config = dict(
    n_layer=23,
    d_model=160,
    n_head=2,
    n_kv_head=2,
    head_dim=64,
    d_mlp=640,
    vocab_size=1548,
    activation='tanh_gelu',
    norm='layernorm',
    norm_place='pre',
    norm_eps=1e-05,
    positions='learned',
    qk_norm=False,
    attn_scale=0.125,
    bias='all',
    tie_embeddings=True,
    parallel_block=False,
    init='normal',
    init_std_qkv=0.0413,
    init_std_o=0.0513,
    init_std_up=0.0591,
    init_std_down=0.0591,
    optimizer='soap_variant',
    lr=0.0118,
    weight_decay=0.0,
    lr_head=0.0192,
    grad_clip=1.0,
    warmup_steps=200,
    schedule='wsd',
    decay_fraction=1.0,
    decay_shape='sqrt',
    final_lr_fraction=0.0,
    batch_tokens=131072,
    seq_len=256,
    doc_mask=True,
    train_tokens=349900000,
    steps=2670,
    dataset='wikipedia_en',
)
Each number is 50 + 12 x the weight over its row's rms, rounded and kept within 0 to 99. Layers, rows and columns count from 0. The size before them is the row's rms in percent of the matrix's.

# q: layer 6 attention query, 128x160, rms 0.0416, rows 0-21, columns 0-159
# k: layer 6 attention key, 128x160, rms 0.0411, rows 0-20, columns 0-159
q0 094:47 45 58 38 70 63 52 57 59 50 54 56 48 46 58 48 40 47 54 48 66 37 43 62 56 44 48 43 37 57 47 69 44 49 53 25 49 25 59 48 27 60 58 41 45 44 83 64 56 41 42 54 53 29 55 37 44 50 74 60 69 65 61 63 57 64 58 67 50 35 26 38 46 50 32 27 49 39 51 73 27 56 56 55 49 49 62 50 52 35 45 52 57 45 56 20 40 51 46 58 42 46 41 40 65 45 55 39 64 21 43 34 40 42 44 51 63 53 60 42 49 58 55 59 50 58 44 48 14 66 59 53 46 62 60 61 32 32 41 32 56 74 51 64 24 30 26 62 48 42 59 58 57 35 40 61 55 48 43 61
k0 094:49 60 45 47 43 52 48 64 38 58 58 38 26 52 57 71 71 27 38 51 55 49 52 51 47 36 41 56 48 25 55 36 44 51 44 52 52 30 45 39 64 48 77 64 48 45 52 84 52 50 67 44 50 41 33 38 48 33 50 41 73 70 41 55 46 59 34 53 64 29 32 53 53 61 38 50 61 65 55 59 50 88 46 58 49 41 53 32 64 42 38 65 62 39 33 52 51 55 55 73 67 64 59 37 55 71 57 55 57 51 47 52 53 37 54 46 45 47 52 41 64 49 38 31 29 55 44 55 51 30 61 47 52 70 65 55 40 33 55 40 41 48 65 72 53 60 58 40 44 62 29 46 38 41 31 71 44 68 43 53
q1 100:62 53 64 75 57 53 40 50 43 51 32 31 51 47 54 47 75 50 33 36 74 53 53 56 70 51 51 52 45 57 33 55 46 53 40 47 46 44 56 62 61 61 38 27 62 72 40 72 45 45 39 35 51 49 40 41 73 43 35 38 25 69 50 59 56 45 50 45 43 27 34 52 58 61 47 38 56 46 72 47 54 41 48 52 65 48 63 41 42 35 60 61 55 52 69 34 27 26 58 39 42 46 25 54 68 62 70 20 49 68 63 66 66 45 43 51 44 66 27 52 48 38 52 54 57 32 58 42 41 46 61 48 50 52 45 55 35 42 61 48 33 41 46 55 59 55 45 46 45 61 58 70 53 69 56 27 70 61 45 33
k1 101:32 59 24 30 36 28 44 42 26 58 43 46 35 26 52 56 51 44 26 47 49 56 70 48 51 29 52 44 64 49 51 48 43 54 39 60 53 51 28 71 50 55 57 48 73 52 56 54 51 32 45 47 62 41 59 49 37 54 48 47 39 59 60 36 38 43 55 57 50 37 71 69 65 42 66 48 61 44 58 49 38 60 63 35 58 57 51 48 28 51 48 71 49 72 53 28 45 38 61 41 45 59 40 82 52 69 54 59 72 44 53 34 54 36 47 64 57 58 28 57 60 30 75 55 41 42 33 40 76 46 62 49 60 40 62 52 63 50 54 71 42 43 49 31 51 53 46 53 30 49 32 50 52 42 40 45 70 54 64 42
q2 096:57 55 39 50 20 32 59 44 54 60 41 64 26 61 52 36 26 50 52 51 45 41 37 49 42 29 63 39 64 48 52 21 43 42 54 52 52 38 17 62 66 63 55 53 49 72 46 35 58 51 47 63 44 59 47 43 67 56 39 47 45 84 49 51 47 59 59 41 46 48 39 53 36 61 50 53 49 26 63 19 45 41 47 47 65 59 42 45 70 56 71 64 37 53 49 60 52 50 64 38 70 55 28 41 54 51 36 53 34 58 67 54 65 41 52 64 51 63 37 57 61 45 74 46 64 45 57 47 59 40 72 53 67 56 50 31 61 46 59 55 49 65 48 65 42 79 43 51 53 55 64 39 29 53 47 63 49 71 51 40
k2 096:44 43 41 38 67 41 33 57 77 58 38 70 62 31 45 50 30 49 30 31 52 61 49 42 38 51 73 57 63 48 54 26 68 27 35 60 55 72 59 74 48 40 68 64 50 37 63 59 52 42 56 57 45 44 39 61 62 34 45 66 46 43 61 44 40 73 62 24 60 39 44 62 51 44 61 48 47 43 59 47 48 66 54 41 55 49 39 55 32 59 60 37 42 45 41 57 21 40 59 58 58 28 48 53 46 39 58 53 60 50 63 35 54 63 48 33 48 57 39 55 65 59 49 39 77 54 65 46 57 55 60 28 78 44 64 42 48 52 35 63 69 55 47 34 54 62 49 59 53 24 64 49 58 49 54 53 54 34 56 62
q3 089:35 63 45 42 58 58 51 37 34 68 39 41 70 51 40 53 43 32 50 58 31 46 65 41 64 41 46 40 56 47 32 40 39 46 28 45 44 56 66 59 51 56 41 57 33 51 45 46 37 52 35 52 43 58 56 45 47 44 29 61 52 46 45 47 50 51 64 37 56 70 64 55 20 56 55 57 52 76 47 52 36 53 70 68 54 27 44 46 53 51 83 35 65 42 54 55 66 65 76 41 76 49 64 42 50 62 62 44 37 54 63 67 36 51 62 63 55 52 33 46 80 50 44 63 54 33 35 60 43 45 56 40 61 39 34 69 71 50 55 27 74 62 38 43 68 49 56 57 51 54 57 59 60 32 63 40 62 52 32 57
k3 090:37 57 52 36 49 73 46 66 45 25 34 47 57 55 53 45 39 32 47 57 48 55 42 58 59 50 54 62 49 62 53 40 31 51 63 44 44 53 50 57 39 52 40 50 39 38 37 53 35 32 52 55 52 59 44 37 48 54 52 56 42 43 53 41 34 62 50 45 23 28 63 73 60 35 61 38 41 60 37 89 30 32 63 25 50 45 70 56 71 48 51 48 56 69 42 54 45 39 54 65 67 48 60 60 49 43 57 58 41 69 60 47 59 53 55 67 42 62 49 51 38 48 34 47 71 50 63 59 43 54 44 30 49 22 47 59 64 73 46 31 77 35 43 49 23 39 49 47 65 62 62 35 51 54 31 27 53 46 62 54
q4 099:48 50 14 65 65 55 46 36 40 37 50 60 59 43 44 47 41 68 72 49 46 42 56 43 35 44 58 55 52 50 50 64 45 45 77 41 49 43 48 50 57 41 60 63 21 55 69 38 67 47 27 62 44 56 38 66 61 46 40 69 34 31 42 62 63 45 59 40 68 54 69 79 45 36 59 48 58 42 47 62 46 54 74 34 43 46 38 50 47 58 63 64 33 46 49 34 61 45 58 50 69 34 40 52 38 54 55 53 18 59 25 57 78 50 43 54 59 58 38 65 53 47 62 63 50 43 38 58 45 57 24 38 61 48 67 27 60 48 54 63 62 60 53 63 64 52 43 40 59 58 56 47 64 33 57 42 46 37 56 52
k4 098:59 48 42 40 34 68 51 53 48 56 48 49 74 53 44 50 58 47 51 48 54 57 52 36 43 48 53 69 38 49 43 51 61 39 43 28 61 31 53 55 44 34 46 56 49 46 46 64 44 57 71 65 55 46 42 45 43 52 24 49 47 47 54 75 50 62 67 60 51 53 35 65 61 31 38 67 36 75 45 55 55 58 25 39 32 61 42 48 75 27 33 47 35 59 56 45 54 49 59 52 41 51 49 58 53 55 65 44 37 33 65 58 87 51 34 33 44 73 43 53 59 30 53 53 62 71 64 63 41 52 48 41 30 57 26 64 56 61 54 28 73 47 53 44 66 38 60 33 72 27 55 62 32 43 60 44 49 40 51 40
q5 094:43 69 53 55 36 45 51 58 61 72 42 51 29 50 41 39 40 45 53 63 52 40 64 75 52 49 45 14 48 70 55 39 37 39 59 54 43 50 46 44 60 44 67 56 49 61 46 51 46 33 43 57 46 42 59 49 53 21 43 63 64 54 46 59 25 39 56 35 47 52 78 66 37 48 48 40 54 32 47 44 42 55 56 32 44 61 69 59 58 55 52 61 32 62 62 65 63 55 66 41 51 62 48 46 48 53 47 35 66 40 52 55 51 58 54 66 44 35 38 78 37 61 52 61 53 47 30 67 59 38 83 53 47 53 42 42 65 44 42 53 64 58 44 47 36 63 40 43 47 51 55 37 57 27 43 76 42 39 08 44
k5 089:42 51 43 41 37 54 52 73 49 62 33 48 74 45 51 60 41 51 46 39 58 50 44 33 58 29 42 56 55 41 59 40 59 23 47 76 53 33 62 33 58 22 61 38 41 52 67 51 51 38 71 56 25 54 53 67 36 44 44 44 31 52 52 48 40 57 62 53 43 28 55 54 29 43 42 50 30 60 51 65 50 54 47 62 45 57 39 46 47 55 71 37 40 38 54 57 37 55 55 47 66 49 69 51 53 59 42 33 52 41 56 20 66 52 57 59 29 52 72 78 51 59 55 33 76 54 44 38 48 55 54 22 45 49 58 45 56 37 48 76 61 55 57 55 42 54 68 49 52 60 34 45 42 50 71 61 48 28 52 69
q6 096:48 61 43 54 53 17 53 46 37 54 60 58 33 52 32 30 42 67 59 46 44 58 69 43 44 62 41 46 41 50 53 53 56 62 59 30 24 52 61 56 48 24 46 73 60 58 36 24 52 22 63 71 40 45 56 39 67 51 36 71 47 50 63 58 45 54 27 41 67 45 37 61 38 56 47 63 51 44 59 37 32 49 50 58 38 30 45 43 58 24 21 37 62 58 51 49 35 42 31 43 45 71 38 44 54 62 40 58 53 46 70 64 51 39 72 61 58 30 42 59 67 40 56 39 46 45 42 56 57 41 58 52 47 42 49 75 68 58 37 65 43 50 41 69 51 55 47 62 35 53 47 45 61 53 42 48 69 52 47 41
k6 099:63 36 41 67 31 46 62 40 50 59 42 66 58 59 47 59 46 48 63 51 32 75 83 35 57 38 76 50 71 48 60 47 42 46 53 53 44 37 61 45 55 53 61 56 33 53 54 44 52 46 41 63 41 43 48 54 59 42 62 65 33 44 56 36 26 55 76 58 47 57 49 54 66 70 65 49 40 48 40 53 40 47 71 65 42 49 37 48 63 33 42 31 54 38 49 59 51 23 61 45 22 36 40 33 51 41 27 65 33 58 65 42 51 48 57 54 50 57 65 63 35 44 48 48 63 41 30 58 57 35 38 22 60 64 60 58 38 66 64 58 48 46 48 48 52 64 26 53 45 57 51 54 69 59 42 43 34 67 38 36
q7 099:13 47 53 62 56 61 51 67 81 56 39 40 55 44 41 37 56 50 40 38 50 49 29 60 31 47 53 60 46 49 45 44 60 55 45 41 40 45 35 39 55 46 67 54 36 40 61 51 47 74 60 39 57 44 43 46 53 69 65 50 38 14 59 64 55 66 52 52 48 48 47 46 38 35 53 54 40 62 55 58 40 57 43 37 45 28 48 25 43 49 52 52 37 58 33 64 52 57 58 51 39 39 39 62 85 59 69 70 42 46 30 36 33 61 63 58 44 56 37 35 41 20 59 44 54 61 57 59 31 58 42 49 42 67 68 59 42 60 44 55 44 64 65 35 46 55 67 43 58 51 43 57 70 35 50 63 29 53 61 36
k7 100:38 36 49 63 66 70 44 61 50 52 70 49 50 59 43 69 34 55 49 55 54 52 42 39 54 60 68 63 55 38 47 40 55 46 58 44 53 31 34 18 52 47 56 60 54 43 50 50 65 55 50 35 56 58 30 35 51 49 49 61 60 31 68 64 45 65 48 54 36 45 39 30 78 50 41 62 79 52 56 55 54 46 51 64 46 52 42 40 43 44 52 53 50 63 42 57 76 48 65 42 38 22 43 43 65 62 32 47 53 45 18 31 42 56 52 39 42 57 49 23 54 37 65 63 62 58 55 42 43 45 42 78 41 57 44 35 32 33 59 48 51 44 74 63 71 54 52 37 74 59 34 66 56 47 50 73 53 46 55 43
q8 101:45 40 42 44 62 56 39 43 55 52 41 58 48 42 61 42 76 64 64 64 31 53 44 54 48 62 61 60 38 61 45 49 55 59 47 63 71 53 53 57 71 66 54 36 31 49 30 24 36 48 75 43 44 31 42 45 45 52 61 38 47 43 52 59 44 78 47 42 53 40 58 47 59 59 47 54 46 53 50 38 67 55 28 64 62 60 50 56 50 51 45 65 58 49 62 62 44 61 40 61 35 52 41 45 51 42 57 32 54 57 39 78 59 47 16 43 25 38 47 56 71 41 41 61 63 44 45 71 13 57 71 61 60 43 40 42 72 56 61 51 54 38 61 38 47 47 40 47 54 15 52 58 63 53 66 45 37 33 58 59
k8 104:37 57 40 35 40 50 53 77 48 68 47 54 46 67 66 60 63 69 41 59 40 41 38 54 28 88 27 51 50 65 31 60 60 66 47 47 33 42 32 64 38 64 33 47 50 53 62 31 56 67 54 39 63 42 37 62 51 28 36 41 41 41 43 42 38 38 35 62 46 60 62 49 63 49 66 53 48 34 46 59 45 44 26 63 35 59 27 70 20 59 66 50 61 43 44 47 66 35 35 50 64 49 42 44 42 34 39 51 39 40 46 36 39 40 41 57 59 62 59 59 55 61 61 52 65 62 50 45 40 35 63 55 48 35 42 47 60 48 72 45 59 50 47 67 72 56 37 53 48 53 54 52 57 52 41 50 67 51 41 74
q9 082:40 30 67 54 49 62 43 39 57 92 44 60 28 47 42 33 51 49 59 45 20 53 62 52 54 61 62 60 78 62 52 48 66 50 52 52 21 57 26 51 74 45 47 47 44 50 55 48 45 40 58 38 32 61 66 68 66 44 34 36 50 34 40 29 58 45 61 60 35 29 45 54 52 51 47 45 69 45 76 72 37 51 41 48 44 55 46 44 41 50 64 64 56 64 58 34 50 54 53 35 61 51 59 38 42 60 30 51 69 48 38 50 63 56 63 40 48 43 42 57 61 49 58 37 58 45 45 41 53 47 54 67 68 55 54 47 35 49 45 71 56 41 56 47 19 60 39 62 58 43 67 43 73 67 56 51 55 46 64 51
k9 087:49 40 38 45 70 39 35 64 63 52 66 55 53 31 73 55 49 44 50 62 54 35 67 31 41 62 51 54 54 49 33 34 47 53 52 48 38 50 33 57 40 62 76 44 33 19 51 35 39 42 58 51 34 45 64 42 63 59 36 33 22 34 70 65 61 49 81 42 32 52 49 58 57 54 55 50 48 63 76 61 42 55 56 50 62 32 57 43 61 53 70 31 59 48 58 57 65 41 36 56 53 47 41 63 46 46 29 55 55 16 45 32 58 50 44 49 49 45 57 54 53 50 49 54 53 44 36 40 43 46 45 51 61 58 58 59 57 41 55 52 32 66 69 25 29 49 33 56 41 50 74 74 48 47 52 61 64 51 34 49
q10 095:34 58 46 39 38 47 80 20 50 62 48 42 46 50 49 33 56 64 68 90 54 41 63 59 29 61 52 46 52 36 43 68 38 45 41 57 49 63 44 25 70 38 48 36 38 44 40 54 46 32 51 57 55 49 40 47 45 58 52 58 47 57 48 40 40 55 52 52 43 41 74 62 60 42 50 60 64 34 77 18 44 42 50 60 55 55 41 51 55 42 58 71 29 59 58 43 56 54 53 37 47 52 47 55 40 53 51 40 56 67 56 60 43 60 62 48 59 53 40 71 50 49 49 41 43 51 55 29 52 77 44 68 52 60 46 50 26 70 59 32 47 56 41 40 31 32 49 57 42 30 68 44 57 67 40 54 36 21 58 57
k10 094:59 53 48 46 55 61 61 42 47 52 53 42 71 24 52 61 27 70 63 57 65 29 27 49 38 53 44 64 62 50 43 47 66 59 47 61 42 74 58 51 69 71 35 40 46 20 77 66 43 60 54 46 57 51 52 53 58 48 41 44 27 47 53 50 56 53 59 36 46 21 56 43 36 57 42 51 40 57 52 51 56 70 43 62 30 61 42 51 30 41 77 63 38 39 51 52 55 42 40 35 31 37 45 56 52 53 31 55 43 47 50 43 18 35 61 63 56 38 56 59 53 63 32 45 58 57 45 37 50 49 53 33 57 57 57 71 47 61 53 53 56 75 47 35 54 52 67 66 60 57 62 40 20 55 31 44 42 50 42 48
q11 097:45 71 60 52 56 41 66 65 59 58 33 62 31 32 43 72 35 41 54 53 50 31 50 43 43 55 46 59 15 48 47 31 36 54 48 80 63 66 58 40 49 41 48 48 54 43 32 39 38 57 47 61 26 26 36 43 52 65 71 35 48 45 42 64 46 39 60 54 67 43 59 50 45 59 54 59 63 46 34 19 31 47 64 50 30 57 52 42 41 39 50 52 63 51 38 44 43 64 60 41 47 52 42 64 49 44 54 43 48 68 64 59 49 45 60 52 47 58 29 57 50 39 70 57 40 56 40 47 64 14 35 64 53 60 33 30 47 36 48 65 57 27 43 60 38 55 55 49 35 48 58 57 51 61 67 53 49 69 51 62
k11 094:64 48 56 57 37 57 47 55 60 29 46 72 56 50 32 59 38 57 74 58 33 46 52 37 70 68 43 42 62 67 55 42 52 43 53 56 34 37 45 59 54 43 51 54 82 51 70 39 71 42 49 53 68 46 31 57 32 53 53 59 55 73 56 56 52 56 49 53 39 47 73 54 14 56 46 34 42 47 67 59 49 62 37 55 37 60 51 30 51 45 56 56 59 57 66 33 40 72 58 47 61 24 55 38 45 55 52 49 39 50 64 14 25 44 64 28 66 33 51 69 62 57 54 47 46 30 59 69 60 48 36 53 40 34 51 61 54 58 52 57 47 49 48 50 39 37 41 55 50 37 58 66 46 55 54 73 34 48 54 64
q12 101:46 43 32 49 45 40 37 27 34 47 43 58 66 37 54 59 64 51 54 51 66 48 60 45 70 58 27 37 48 42 43 38 33 35 70 64 50 45 38 35 52 57 63 59 61 36 39 38 51 55 44 66 64 56 46 50 45 67 80 35 50 71 41 60 70 52 31 59 46 74 45 57 44 61 23 52 51 71 41 31 68 46 43 65 49 44 38 45 60 51 56 36 57 61 44 65 55 42 33 44 54 42 59 54 30 59 63 39 55 37 54 31 54 66 50 52 58 66 52 54 46 70 62 67 58 26 47 33 57 51 45 84 49 57 61 57 48 31 56 61 42 55 17 60 59 38 48 58 54 54 45 53 48 32 31 48 43 61 43 42
k12 103:63 55 43 57 44 32 30 43 51 27 33 36 39 35 61 40 75 52 50 38 55 27 48 68 71 62 48 47 42 69 71 35 55 23 58 50 54 74 56 51 91 41 48 74 39 35 62 51 46 53 51 47 59 55 54 58 44 53 47 54 36 57 33 44 60 84 47 50 65 55 72 53 44 58 54 40 53 41 36 45 71 44 38 54 54 45 47 58 69 43 26 53 60 63 57 34 34 61 58 52 40 41 55 49 48 43 51 62 57 65 56 53 39 35 33 46 52 47 57 49 52 65 49 68 55 61 45 60 40 76 74 42 47 38 65 46 47 49 38 68 67 60 40 62 34 39 44 40 63 52 52 47 49 49 59 46 61 41 36 63
q13 105:43 64 55 52 47 67 30 24 42 26 50 44 60 66 55 56 32 61 50 56 42 66 60 63 60 58 48 46 19 33 57 47 31 69 50 59 42 51 37 48 46 44 60 46 50 29 58 57 58 45 51 57 62 44 60 43 63 27 43 49 63 65 55 53 43 55 26 51 44 51 38 21 37 58 43 43 49 54 55 79 51 41 45 57 55 52 39 31 47 31 45 43 46 34 54 53 51 58 40 50 45 65 91 56 59 52 53 55 70 62 65 86 58 55 61 48 48 62 62 46 42 53 68 47 38 48 51 43 53 40 40 54 51 69 34 70 62 66 62 54 27 56 49 35 52 68 51 46 69 34 37 41 41 53 33 59 35 51 37 49
k13 101:37 62 43 57 33 38 62 26 31 56 72 53 53 62 75 43 45 53 62 51 52 66 67 48 41 70 59 68 35 50 55 30 50 53 53 73 48 71 57 49 57 56 37 51 39 38 28 59 44 42 34 47 34 71 51 45 40 46 43 57 54 51 65 51 41 52 44 61 44 57 69 45 46 79 53 46 56 37 70 53 41 25 60 47 63 56 50 45 62 43 51 42 42 51 57 40 39 53 37 56 61 53 49 48 38 55 38 57 68 66 60 57 66 46 70 70 42 57 51 33 34 57 60 33 37 54 53 44 53 49 53 61 62 47 41 32 32 53 68 71 38 35 57 42 57 84 49 27 49 38 55 44 31 68 45 24 60 44 52 37
q14 092:48 62 60 68 35 27 32 34 47 73 47 33 50 57 31 39 52 43 53 59 36 52 65 42 53 45 64 30 54 65 61 46 43 51 59 44 38 70 29 49 49 50 58 54 63 61 50 50 58 40 54 46 68 49 32 66 40 50 41 56 38 39 46 50 48 64 47 43 38 73 80 68 47 71 43 32 62 42 62 57 50 50 51 49 36 51 58 45 29 59 38 56 41 46 52 57 25 25 66 32 34 32 54 28 32 68 48 59 50 51 41 45 43 39 56 36 41 46 28 33 58 55 54 68 31 46 54 52 61 58 56 64 69 60 59 43 35 54 46 64 42 60 72 43 40 39 63 65 49 45 69 57 32 52 55 40 66 32 72 52
k14 094:33 51 40 34 62 38 66 74 36 58 48 31 44 56 46 50 67 48 48 53 61 54 56 56 40 35 60 67 51 44 60 39 60 48 46 38 57 51 62 41 32 77 53 51 57 48 55 38 37 50 71 55 37 33 67 58 62 62 36 55 44 28 82 57 63 71 73 42 49 45 69 44 32 33 45 51 60 45 40 34 39 42 58 47 48 28 56 39 51 49 63 38 36 68 52 37 44 48 48 18 32 40 29 50 56 51 45 65 50 26 33 61 47 44 32 60 61 51 58 42 66 47 61 74 39 52 53 49 35 37 49 36 62 48 46 58 37 66 59 61 56 44 67 51 32 55 48 38 47 58 66 51 47 44 67 46 47 42 68 75
q15 090:49 61 46 54 48 48 52 83 39 52 46 39 69 35 52 39 57 40 58 74 59 56 46 40 54 63 40 60 35 53 54 57 69 41 52 38 52 68 62 62 56 71 19 55 30 44 59 27 35 52 42 52 46 42 66 46 45 37 32 58 22 48 43 35 52 64 58 56 59 52 40 55 60 41 66 35 57 49 24 46 56 70 39 46 50 58 52 43 47 50 61 36 33 33 52 26 48 56 56 58 41 43 59 82 36 44 44 44 58 44 52 50 38 81 45 34 49 37 37 56 32 48 45 63 69 56 58 65 49 59 65 40 63 18 53 53 37 30 65 45 63 47 66 43 46 44 37 38 44 65 45 50 45 32 53 69 52 47 48 54
k15 091:40 60 61 44 36 72 52 62 51 42 50 37 60 42 45 53 49 67 66 71 52 65 67 42 52 54 57 49 48 56 37 64 78 59 45 50 53 60 32 59 23 41 45 47 23 72 64 59 54 52 73 57 63 39 63 13 16 51 46 52 46 62 47 61 45 23 31 40 37 40 55 40 57 47 46 42 45 55 38 48 71 65 62 68 47 47 57 61 44 49 36 52 57 64 61 52 77 52 33 59 52 52 63 60 41 44 54 51 42 67 42 59 56 65 58 64 29 52 48 52 47 50 50 41 48 57 53 68 44 61 45 34 54 40 57 58 57 49 54 16 50 61 54 46 56 38 60 48 34 58 37 56 69 37 59 67 63 33 52 67
q16 089:62 39 42 46 49 56 57 64 60 65 63 52 53 66 60 41 49 72 37 32 62 47 39 48 55 44 37 50 54 59 48 63 65 41 39 66 50 69 70 57 70 72 35 42 26 34 76 32 37 48 52 47 55 22 53 52 53 60 65 41 42 58 47 31 51 63 36 48 61 45 60 66 69 41 54 45 55 29 70 51 47 68 51 18 58 36 52 37 53 53 27 57 41 60 61 57 57 53 41 33 64 48 55 55 51 68 50 50 42 58 59 53 31 68 50 48 29 37 71 58 50 31 59 63 35 49 46 40 40 54 36 71 43 56 51 35 71 48 36 62 36 53 57 56 47 30 54 46 66 51 39 46 35 57 68 38 39 30 47 56
k16 088:37 58 58 46 64 50 53 70 52 61 40 40 75 45 39 52 41 71 62 70 42 69 54 34 62 43 45 51 37 55 48 66 57 58 63 55 29 56 51 47 46 66 49 71 44 57 54 40 42 60 46 48 57 60 57 47 40 68 47 45 28 45 52 29 43 56 40 54 48 46 49 70 67 48 39 63 64 41 41 03 38 63 48 37 37 73 61 40 48 41 48 35 29 32 39 43 52 45 34 84 73 51 45 43 45 52 31 45 55 53 46 48 51 62 24 45 47 34 70 60 49 45 54 57 39 55 53 51 42 47 34 49 33 55 62 58 62 38 35 48 20 61 49 52 65 52 47 35 65 40 49 63 47 51 34 54 67 37 32 52
q17 085:41 65 49 55 42 36 45 30 32 57 55 44 58 75 32 51 58 51 56 40 59 52 48 48 69 43 59 64 38 39 50 56 42 23 72 46 43 60 43 45 55 37 70 52 43 39 72 41 39 50 40 55 26 29 28 41 62 39 71 55 51 78 67 51 63 63 49 37 62 51 49 50 38 20 52 41 52 48 59 64 42 54 45 71 41 36 58 32 67 53 48 48 61 16 47 54 56 68 55 59 27 61 44 56 42 61 36 55 65 61 59 36 64 31 55 45 63 57 60 39 62 59 58 39 76 47 43 73 64 52 45 44 53 56 50 52 57 56 47 45 53 46 29 63 39 58 45 44 57 49 54 61 27 58 26 61 61 37 56 49
k17 085:37 56 50 70 25 44 54 62 46 64 37 45 44 49 45 59 54 52 52 29 41 43 34 67 47 56 69 84 44 44 51 47 36 47 35 39 50 63 73 42 33 63 40 58 47 45 40 68 59 43 61 65 46 67 41 50 58 31 33 64 42 74 48 63 42 38 34 47 52 64 52 38 53 58 29 41 41 52 48 44 62 56 59 40 45 51 82 17 60 35 41 43 56 45 56 38 62 49 60 56 15 38 63 41 43 53 59 41 64 53 48 35 47 39 48 60 34 59 64 58 60 81 49 35 51 53 38 59 69 60 57 54 42 38 46 58 40 56 58 45 63 57 46 40 39 68 50 51 70 34 42 47 53 43 32 56 47 60 29 38
q18 092:56 48 64 69 29 57 40 43 60 61 48 63 36 62 52 47 50 49 51 61 45 42 40 37 63 45 43 37 69 51 62 46 21 37 58 54 36 50 42 61 48 48 43 71 45 30 38 52 53 47 70 44 32 47 36 57 64 59 44 35 56 48 53 45 53 67 47 66 44 71 46 44 40 35 68 73 52 66 68 53 32 49 36 34 65 73 67 52 51 59 63 51 59 37 45 45 47 45 36 51 65 24 54 37 38 67 64 43 49 78 62 73 55 52 50 48 43 27 49 47 15 55 52 66 62 40 66 56 38 33 37 34 53 59 50 46 69 37 33 59 37 58 31 59 52 56 44 38 41 45 31 49 51 50 49 44 71 59 62 36
k18 094:55 42 48 48 44 54 24 53 43 40 57 69 50 40 67 49 60 64 34 53 45 43 55 44 57 57 67 51 58 34 48 46 44 37 50 64 67 70 62 65 44 56 35 57 50 52 42 34 53 52 57 54 35 50 69 57 44 58 45 40 76 43 58 51 60 60 58 59 39 53 63 42 71 31 37 70 38 38 57 58 29 40 47 45 49 34 71 57 44 52 46 35 63 69 32 72 24 46 45 54 29 42 42 65 51 47 44 31 53 57 74 43 39 33 42 54 35 23 59 53 51 36 69 47 51 64 78 43 67 43 40 54 60 55 62 42 69 69 40 48 37 78 44 47 39 59 34 47 48 28 56 30 58 50 48 52 52 56 75 57
q19 100:51 34 33 61 41 46 58 62 45 63 37 52 54 52 46 52 47 69 38 56 47 38 53 58 76 60 44 30 41 44 51 54 44 78 56 36 41 63 41 31 69 53 48 20 57 64 26 52 58 46 52 51 55 41 58 44 55 45 56 42 48 43 48 39 45 55 55 77 50 39 44 60 57 62 55 55 54 35 40 37 50 40 17 43 66 49 38 53 50 61 58 73 55 65 52 54 68 57 44 54 39 53 50 37 27 69 41 55 56 54 59 39 58 56 43 55 51 46 70 60 76 56 53 54 49 44 49 28 52 65 44 50 34 56 63 54 68 77 44 63 61 44 45 74 51 17 64 63 44 61 79 43 66 62 33 42 55 71 41 34
k19 099:57 38 50 48 50 26 47 41 53 48 44 46 64 38 49 43 63 58 53 63 42 62 50 38 27 47 53 54 57 71 57 45 43 47 45 51 41 74 39 52 61 59 59 65 43 49 61 38 37 50 61 47 46 21 53 61 58 58 53 48 54 38 17 38 45 55 59 57 67 28 53 67 81 65 28 51 40 61 47 39 35 57 42 31 65 59 37 50 26 53 60 60 49 38 44 48 53 68 64 26 36 62 73 51 49 61 53 47 48 47 55 47 36 53 44 57 43 43 48 20 49 68 44 57 72 36 44 68 63 54 34 37 41 38 52 58 33 56 57 72 44 42 63 47 33 27 49 57 53 63 50 59 61 77 57 30 62 40 33 46
q20 108:40 55 47 51 51 48 54 42 26 62 48 49 71 41 70 75 43 49 49 42 56 45 49 56 41 60 46 56 41 41 57 51 62 47 54 67 61 59 56 56 61 67 60 60 54 55 69 57 50 47 55 35 44 60 57 64 52 70 56 49 24 85 82 32 53 71 66 32 80 43 63 66 55 49 46 40 60 45 39 35 34 67 41 73 63 57 36 46 46 62 55 34 44 56 51 50 46 60 34 48 65 48 60 54 42 61 20 45 53 47 63 57 38 49 55 36 36 40 40 36 69 49 55 47 49 32 28 61 46 57 62 51 70 57 44 56 50 51 41 69 48 36 34 47 45 48 49 47 25 40 50 69 35 56 63 45 22 43 51 68
k20 107:42 53 42 59 61 57 77 49 35 57 40 65 40 31 50 58 33 57 51 50 39 35 36 47 50 38 37 45 55 68 44 70 66 53 67 56 33 46 59 50 35 60 50 81 19 65 67 47 44 61 55 50 60 61 48 49 27 69 52 69 51 43 56 58 62 53 42 53 59 53 58 69 43 42 64 52 32 57 46 55 72 42 69 31 53 67 60 46 63 40 68 39 74 55 51 49 49 50 45 73 57 49 36 43 46 31 43 56 65 53 37 58 29 51 33 52 61 40 36 37 47 65 48 45 34 47 29 66 41 64 68 30 59 39 55 53 42 46 58 31 61 51 43 43 46 60 52 40 58 54 38 67 69 69 33 30 57 43 47 71
q21 090:56 61 33 43 39 55 53 59 39 55 48 74 26 38 64 46 61 50 58 43 56 63 69 24 56 52 51 35 28 38 57 38 38 56 57 58 42 54 46 52 47 45 43 51 52 49 53 44 64 55 51 45 54 46 64 28 57 68 49 40 41 58 60 42 27 48 58 37 36 36 45 48 49 41 67 70 61 61 50 59 29 52 95 46 34 30 59 52 57 41 53 59 74 40 39 71 33 65 37 65 46 30 52 61 53 61 31 44 71 41 42 69 36 59 49 66 58 38 50 41 43 40 52 51 60 49 51 32 51 51 47 47 61 46 66 53 45 49 36 28 67 62 58 41 61 69 56 39 51 52 64 38 79 54 61 42 33 41 71 56